Weights of a small transformer language model.
Architecture: RMSNorm before each block, rotary positions, no biases in attention or MLP, untied embeddings, normalized queries and keys, some layers without attention, local attention windows, gated attention, value embeddings, value residuals, hashed n-gram embeddings, an embedding shortcut, learned residual scales, skips across layers, capped logits.
Training: a variant of Muon for these matrices, 4076 steps.
Each number is 500 + 50 x the weight over the matrix's rms, rounded and kept within 0 to 999. Layers, rows and columns count from 0. Numbers have three digits each.

# layer 3 MLP down (transposed), 960x160, rms 0.0925, rows 473-513, columns 80-159
500478485506496467527590650459499545502476518507498582557530408452534485463485486492518526554582514502534494496445439539529532508499461478569420442459530533420441456466570414393479502541492510501456498410518469475409552465491520443434530511
477633541507456574508473516597587582536508432502465415516533577571454489492522548562519549512536502557576455602559471497517377484531448493533600609577546519398479526654437511469530546497488437465499400494409511532448527440569558470489485499
508436510548466501389540524513559555507555577475590551509464537536447519513581462500544406486480421533524581463471455444474546419380495506417490436436517425536534620460564553376380551586473548489477369438480492342516579584610515532399446520
505503581514384465535536541513553371538544504498619567578457510591501472545491420512519498459480479460479537461512526480485417489553587458537400495513546561455558464389540537554471509511546524465411436482462510552452534496506518541546506480
501568456508477437446425462468479398532511552466575543543528582560475503571511483534419466520562436636567483443520488519546522486517405436475501517431639593518431576399458458414501516524519579479511468504552585452537578512461506553498483500
458561521516457547382480432477535416559489463454551493396439525476440562570459549470506408460504465473528397477465522542451424470442588485455481532557501504417416532488599474473561516511442500411493459457553472446468471479473520526474490514
421430465516476562484484457466572481592582495492523491495468590503548514456467521533429563555482535506506414529480491544471534476514509456544535538486533503484560524547509482460486596438505648435538502462565456590502449598545468521506556449
471508407477439531549525509511449459525472509472491512525437546544486468507543498483565535481418437496501560488519403446493513511568494350583354415494444490486555473535495466518447467574568550494507513442536496415461504449492554592529502579
517556496459573485455371507371393529562535396430491541507545479485480498436507557482498482527499527523486492501478546460591506527496482525488586496490390498389508526479367383517492492510580536493497377503577460472456438546440446475525610578
462438535415389550556452469501504440479464419493500483405431538575473481550519528521454469474491440446517447487552486435492548464489574541463475412543462450462532531433526489500434561479443539504523464411413441385469549436522613490505417537
550463412579466559545483533432478504526472552562508462472530580588477605570450565484465631452517432523504558469494487500414414452386545497516521502549494530494493481421464485496560529469539528531501583422436526425368373431476444574555489470
447376429529559492516479374533513420550506487556452491487410528537441488466495517555487511592405433510415432392581428474503494505583527565500528556515534514450556410509434454459506526480457509535512373436396411482584388465556518541462503465
517602398450424404505551509462492537504483564525423539480444418511472496529537473465449509517530484477512582483465415508591530501500495468555578449580420515545465603539530574506472515533473465553499510470345546563513445419537412434392471495
499427539537526444537412507543456374487466461514521461429530500499558548395434565556530450462453449578420520520653458490487487542491513523516504488495475551511457529525591534434486553603489421506495478493451487488545473454453516507484520471
471547615381491566452536478538480568484487586511430512497479516482525483553442401466486463504524483456526566487504479534433554469508548583525457467403401583491405519496439505484514456570537482484528515441461518438549408481633495517480553512
509538490495446526505550503438482491554530519525429556543474493549487436532465397462508575538441434438527504417486562572515468478538578463508475399390535464415490555430514510511461542545514461549416577444392485461430380496508483511527496563
503559484458539400470508443565427500414585451463543508500515473455582453489508534480542483484428460464476461521528518562500511569491458578454517480536458552599526561463567501509480468546488437562573486484566540524512497497577445493526577505
479448520563571496423521502516451490473488535353530568398497486510571417501476468476408511461505488516551486561564550467514455491545461487436521565495463535510542502470462449592538536630422454507559512506504521408437519549528497550530449423
471470366557553470538477403391448521510481543503463518441516435486506472566490472486477539473561428540570537510483529478368532533477538536468424496460374534515515491583517514521469457457493408537471554565466484433425481499561401475482555521
533478578467518528518527468511592555422559501533520584530503571530509509532526553529504537505447544515457457542480483477500527548398483570545589456454532398477531427606537543543410540506499572430468466615441531520500548532438517477523481521
493516483489486508406475539431507542470553491511463519483490441564421513543484522529446446482573560473451492530485477518490480499518417453441578528561518577517615537565381420501455395514493539556477480516577528492463544502438540403465569452
482525480572425435487420559425543474485504478514430461454483461449493441545331541537492553469524447578524457503518520511533518381539482558498462513472449523509479475468533521519553503572414491474406484583578474485546391444458418474495505501
506527626511502508571558494466465522488423458432483491478534515409530536534508474480529544462382528443420567386452600487482467430514529488554493506432502478471402586523526499470489478446554462560489497499512550530568542485475513545580558421
455449419432553619390504494566475526496459465466505499504562453473512475472516502534577466442540436540509401504497521536489607486492537461467469612527476450463483482586517618467507591595360478451567491462527551513531479514464509435488519453
453521540512454433427460460448420572513467464530512554489554523528500416503468451537547491563469583507545574399440563465471498478501528415450449562481434517457487510539518384508531507586539560534566471515454546454477445519390470505578527465
560416533522401559479478497456492468420514521469518512524447549571540515471538476525510506595553436514539516480535558463536416480511517484500446505529464509523513505511516445519483536462558580511533434519448514412397462483417564477513476416
474485486519541531478510459444503539493444479452414490421527445503520429474484518373598486570574548555473528567466502604516512435516446444481374538417603445457489478605406451394559571560441464511499521535520478467456433470381413472561551508
448529532539504536464529465459511501570465532471528495514424442607464577618455589510500506431473502540455493445506503458553548568521473489505573416496478456499444443417477487508414477598523526519546487426483507504450463493525410504515637512
522446533446524364442484450484437538498488519398518561449376492503523459460434520495477454516502490535603487479466553480526491521582497514486445465459528540422438499495505470442550567441533549466486555425446509469530533478510321475493471469
502518541529527517495557509597595504496497564433534503598520498338515548475449641570536457445497462542459466477463528554609493534474543489535429510579514539446474453517467469590547545535457575543481537504491508603550503477459505446564462447
577491495519527498449538519529504468446438514508566515544605612534521501603428512448557447520516537573446543508413465530484457476424392589495509615567524554465555553564606509540493457540545512578470456476481540514444567526515678538514632447
541554439498501516516411424454447400474529514490513475402457485551513530566580449422443478497514505501521412558488441520613488446546521523576581524612540521490469519509546561516494560563422421449547422445625551435441491460517482507486500456
412492453469523587479513435535497478516653516467455554565411536511496465457532489463577452483522497503479517456520504526507488481497533461568513471617555468451546510573491562418474362493509484483519501571498474501614460544441485396447504471
452543513447406501451453456481588542479469463487422549415470561537588557446479474530463422483533489554491476396507584506515523468456565455586474561457475543479497468508511421543446508533501571482550467470531508539522535520556502532445572551
545503491438577492497464493449476485472478438518440502397405474497561471514489465536508471510468421539459562439585392525591526514465492454532486456542513486497414566480496413548499406562428411516430468436500510567426575511429530607557505548
503583543584523473444582581434419430544462532465519461476514469555526434510533456496553456446528468563499444565487497434531485432530515503563488568491478495532495576418457391451485457487489538507549429498563542419419402637516533527537541498
497540494523531518486384538578487477519582595442479512515398521473498530522520476466461496548554513501468468530488531460479438482402514593449536512434436515522487489511484469431509461552519594493601513466417467507470459466486419456405516478
485475467414611504440497475559531528430467524610467419526528480476600530566614433561467504509452514564571380504505529469469407506472432528405554537598544532474546459541479534533483490448548505531542560520502485512476472480491553477551562474
539493544521484496492500495521554582465405520456460537468487440624615449591529497510520490507482462484538391524475523497462469517488486559466453521446504599482552490457489469455466386490463570514571426590543425481467449578408506539504548553
438355520496401459529534436540486427469473463503579541441394501538502531473491472503391474597553496427480512395426496422496459456520439455473474537500576547448616474567471537539454521473563557485443548508390449438483462473560567588469477463
481496403494546554508487396445502500487478510422492592461470479473539546435421513508510492472479510497509428531536536561607534526446455451508522515535481494546529482555486487473528482447488477479448564511573520507643536545544554506445455400
# layer 3 MLP up, 960x160, rms 0.164, rows 474-513, columns 80-159
495559521481461452530533507508528498502424461462413483620453409450499503551542484520474548542483488512507443451579524474550529463533543464585564554495489498436516410563533465477575477488509441590462572442438511425574527540511475577491470536
386428455504485505476456485528454449480513545490554522469436616375464574513500464588553418443529311552473537520468583496532540484492571455482425431594465566440546504501512524528443528491604447606434534461566496453513535448517462586382468551
523511492539501509491583449545446570583426491529515472498554463422421412481534493506506466421496515419546472448417510563466454473445571566481490425441476509528560552518572440507445496536365417477478468459469515533488529483557582499478505542
492544520465523485451491451552514612544474535448557434432478477488501460450444513478514452417528527530457475437569531455504492549518553604434513492477388552441460641525545610513515590502513447435413533482530542486460485491481565509456562442
415467391539505542414528598561549533519529399586494403563502554521535474537515461556511505495590512520452569512448516534431451568551503516511616516503414560454572456535558464511475521407413495396434541493494451496574468398584454580507486539
529445378568465522551451470537530462471388552507445406476497551536559564594519519532528476421602467497470502553433522557443504450497476532591484469499565582511478534462520524547507570446447482533492476457514518488430430422583532472529475594
497506486462535532465448531513458457567526522477533518488569503545438505523513608425558517523540494448566569490563498396529473513514520526507462492483529570460421385442549474477631530438461495572559604581522441507549533565542484562465520555
495453454560527498483468537382514510565500478559435644529478459466531539505467453509543577537511510574354527384514525451469535399477520491533437513507376624487534525475401517487501508533489493416413438514522521538420524584489463670436456488
559486428478525482544500570502440491551401385567462492453506548544532468499491558601479450405398468574549514492495441460532487510479467509542472454557546550478518492519533490460548522478477545449589513485507611440555568549417611574502541434
425453586496586430564485505449519532514477443522512505400578517539543556489469503540547500498516576507556523524528546498474477645532559539448443446685583519567508568469601439532505477479490520537480562475507552532447533453569463494484544537
481622474561525491460481552483599465506519654474541381500470498509479528492496458540540581507540469571464523540578519485542525539424436518473483602530516543561490465496471472483526498446523407443491516608525553490510474490551495458411525530
490643459471415447537483550495425514606599616446505537559466480448462516485523506504464544605523536394443560431486430482543477553489528522568517448481469477502508524519483486535438522596450488540498422536420441487538515488506470513455459441
514534639561510557457555459429437525513460475537528444514581461521489556526457505464495581480496517616538478474551498537497532521543503513525476509432449393500553476553449574534475515596453502487529482541529512511459569467453550551542508494
508455462561476399525481506498504481460466455535468448451549532539504401482416405475512509515533506556549526474495479494486473499535429558431485541508463480523561476476427438458506526491490442496451580443522500457550532494480503526510580477
462486471491451491408516473460575551528543541506543461586470424567588490545440546521497498463501524568498465537419510552518484560498498478559448487433523528506503455548448498545496537553462426494504510431462591491540510454543516452525612496
504485501550598533463507512461521534444411498609464491418480480514520523522459432465512518533512527458478542494463421424469480472447527438484548480508470529398561631455491449526483431518473406466526507464530515559527514451489460524531592517
485559428546533559506577517527470475495474542472530463491447612447582548513530516595477450550493430524515452610501479402537488431513509520403445507522477464536511467494422500540439487583539509517412640514425456499475458474535456536477473418
497550540524445500498472485529504530434523444592549484504495500439507527539628475536564492509507516511554485436462492444523451526531500461485493523454440491515379484518568472487565452489573438472533427431476476431515478534449490502563552525
506513510464427493484533461485550524439504484446442534523525479472553516480474498477573553470432549527485612590499453486594491501533503505457547561490401471502451525462476503501477600452485437537482518527441486494549598528410530486463509520
541450463581476519492421543454453515412540571499485447549493564586512534520551531539514479453525508425483525490464530517440479440498441539522538414513523534537518479473426501529567409559455618514490442543504511482491509499544522459445520457
476499517435442435549495510478526423457544607534467481437492548540444520490535473545456592572406437519618498469526484539480520543569597526502570448544552498494482524416488472549484464429526464569527541583504492404500542492486560583543359448
550462536509505456469481505456483449596634545519519428466427503601515597543518530478497515426554381390563489485382508494474586579457520515554390518501477551559494454501549523525529422490558425463493502469548457481477488449519464576476469596
508467386471535506533455532551473495599427470545575462577435520439545478369520477521532552449535408466426488536581551498492472564370539451527512519542506408457545537588543527455427501512368426430567471448521608466557446486455546491497506443
449544483481518464515369535447482416472513494580596539489566476459525607542496607531494554515423447539400519530533485449452458585530435508468537547454538510438443476502508460584459511477469436506600427614494559497430468489457452471467452510
442520540459573507520559392552447470487551443520476488530476452429488436429441476545460543419473431562464457571538562508554575496501416492487574544516511519503506585556492507493589468448566529436630561580499573545454503441466482442527508460
477505508490528557481593555484489397547504481566476503546426450513495574439460517490425442553449480496506390433442605405488404469542551454589446459528457562397558546503508505568487462513516598497396538407591385559514521408476522543506546636
531476546529501368531416460465534436515493459478465497480533554471470454507506441495507484520519516492552528491435516478491414490516420430486426552505530524508508557393483402574572453538550483489558536456471482497459489505403508600519504509
512518561515533494507476495576472445558473407517560476432592476506403453574487506526564620470513549566553434469530530501415403504606571491472487442543453452547507498462482504534479543452464484482518538527493494504504450427511480475505579448
385526370509442611562481626421542474596545504641471425532483498390527532545436485439516496476511501524505541422504646566606578455486517581558469563484467580489463540575476612542513491573543580467470527461529588483455531634485436482452558476
509481505581556522497472529557471525419575458562577500531570576633429507524548481484477555451497553462456566492508480496416506516504485471558447587584554376410440553511452516540454434632519547426570509559484478476508490486485546505557502459
518567469472546549480521528410462524445512494564495484521596528558475484504531548430472485461465471458564522400498469447537482567459543552526558540559421579504507474439509519561517543444523573541462427469579537542580567472528534532462530505
574521516539542543452541523543551528437513448527455467528517479556487412572520487524538512532522538504570484494475472462582460518497509483480536488471526507537471443576488506456483485463416412467525514392565388468527445489468556427502468487
443531489482503441499469532573395558538442450430514503546497543481470459503448479514475510480535503463431425510471543544449433540531518486412548487539388484451540453575546551551550476558555502429491474473545493489502448492520507654434445495
504533414542465526559465511543503546476498512416481480517498464454493511466550515564538561437486538453495473583489594492399427550496410477455526545542511476548495501475454520495524525445483537420606500545534494521607482502442471456485458515
425422524471515426602506551359521543537399513473458546366429513487538459446470469538551521491499458586451547432472523473560532514414435476408482470457437514420475599431474426527512513469497538333523427468546524511516473502456558447487472470
432529539471464429646495531442553510529494463470462593526408472437478575515571591481517510445450535517553518561500492459617550475519537566484464584452445530487485466472461571516511477391473419405583532480521398563527510460492547442460546453
469482539498541406499481499569512496485539537500490457486500434426453638511599452509481463504533460534523591528470514378583498573524496512367492480573593529530455373542582455515498464548471469495530506498490441402534472422501597483524469532
470527487556447470534569536425482594541499559464540528491450489504556507467475421507426481534490538497557481539458556454441432414551544609528493500477497595434480461415536538465489402504472511379492477440513489449485447596539546512625526529
579557416520549497507452483483431459447507563506418459523522513509504486564526381490554554541450581585547527576520523535529537541498489554527569515490538449611415499487522415489553531553523473453496497441578565540378504429587514491551494504
473560486586459662566562488482450506429429450492468535556520542464485527565562459532428510539444498548513533395487514409579587524505621513413506566451507491422412448532474494480500578439459465455475605550437565439522456414476596548530584517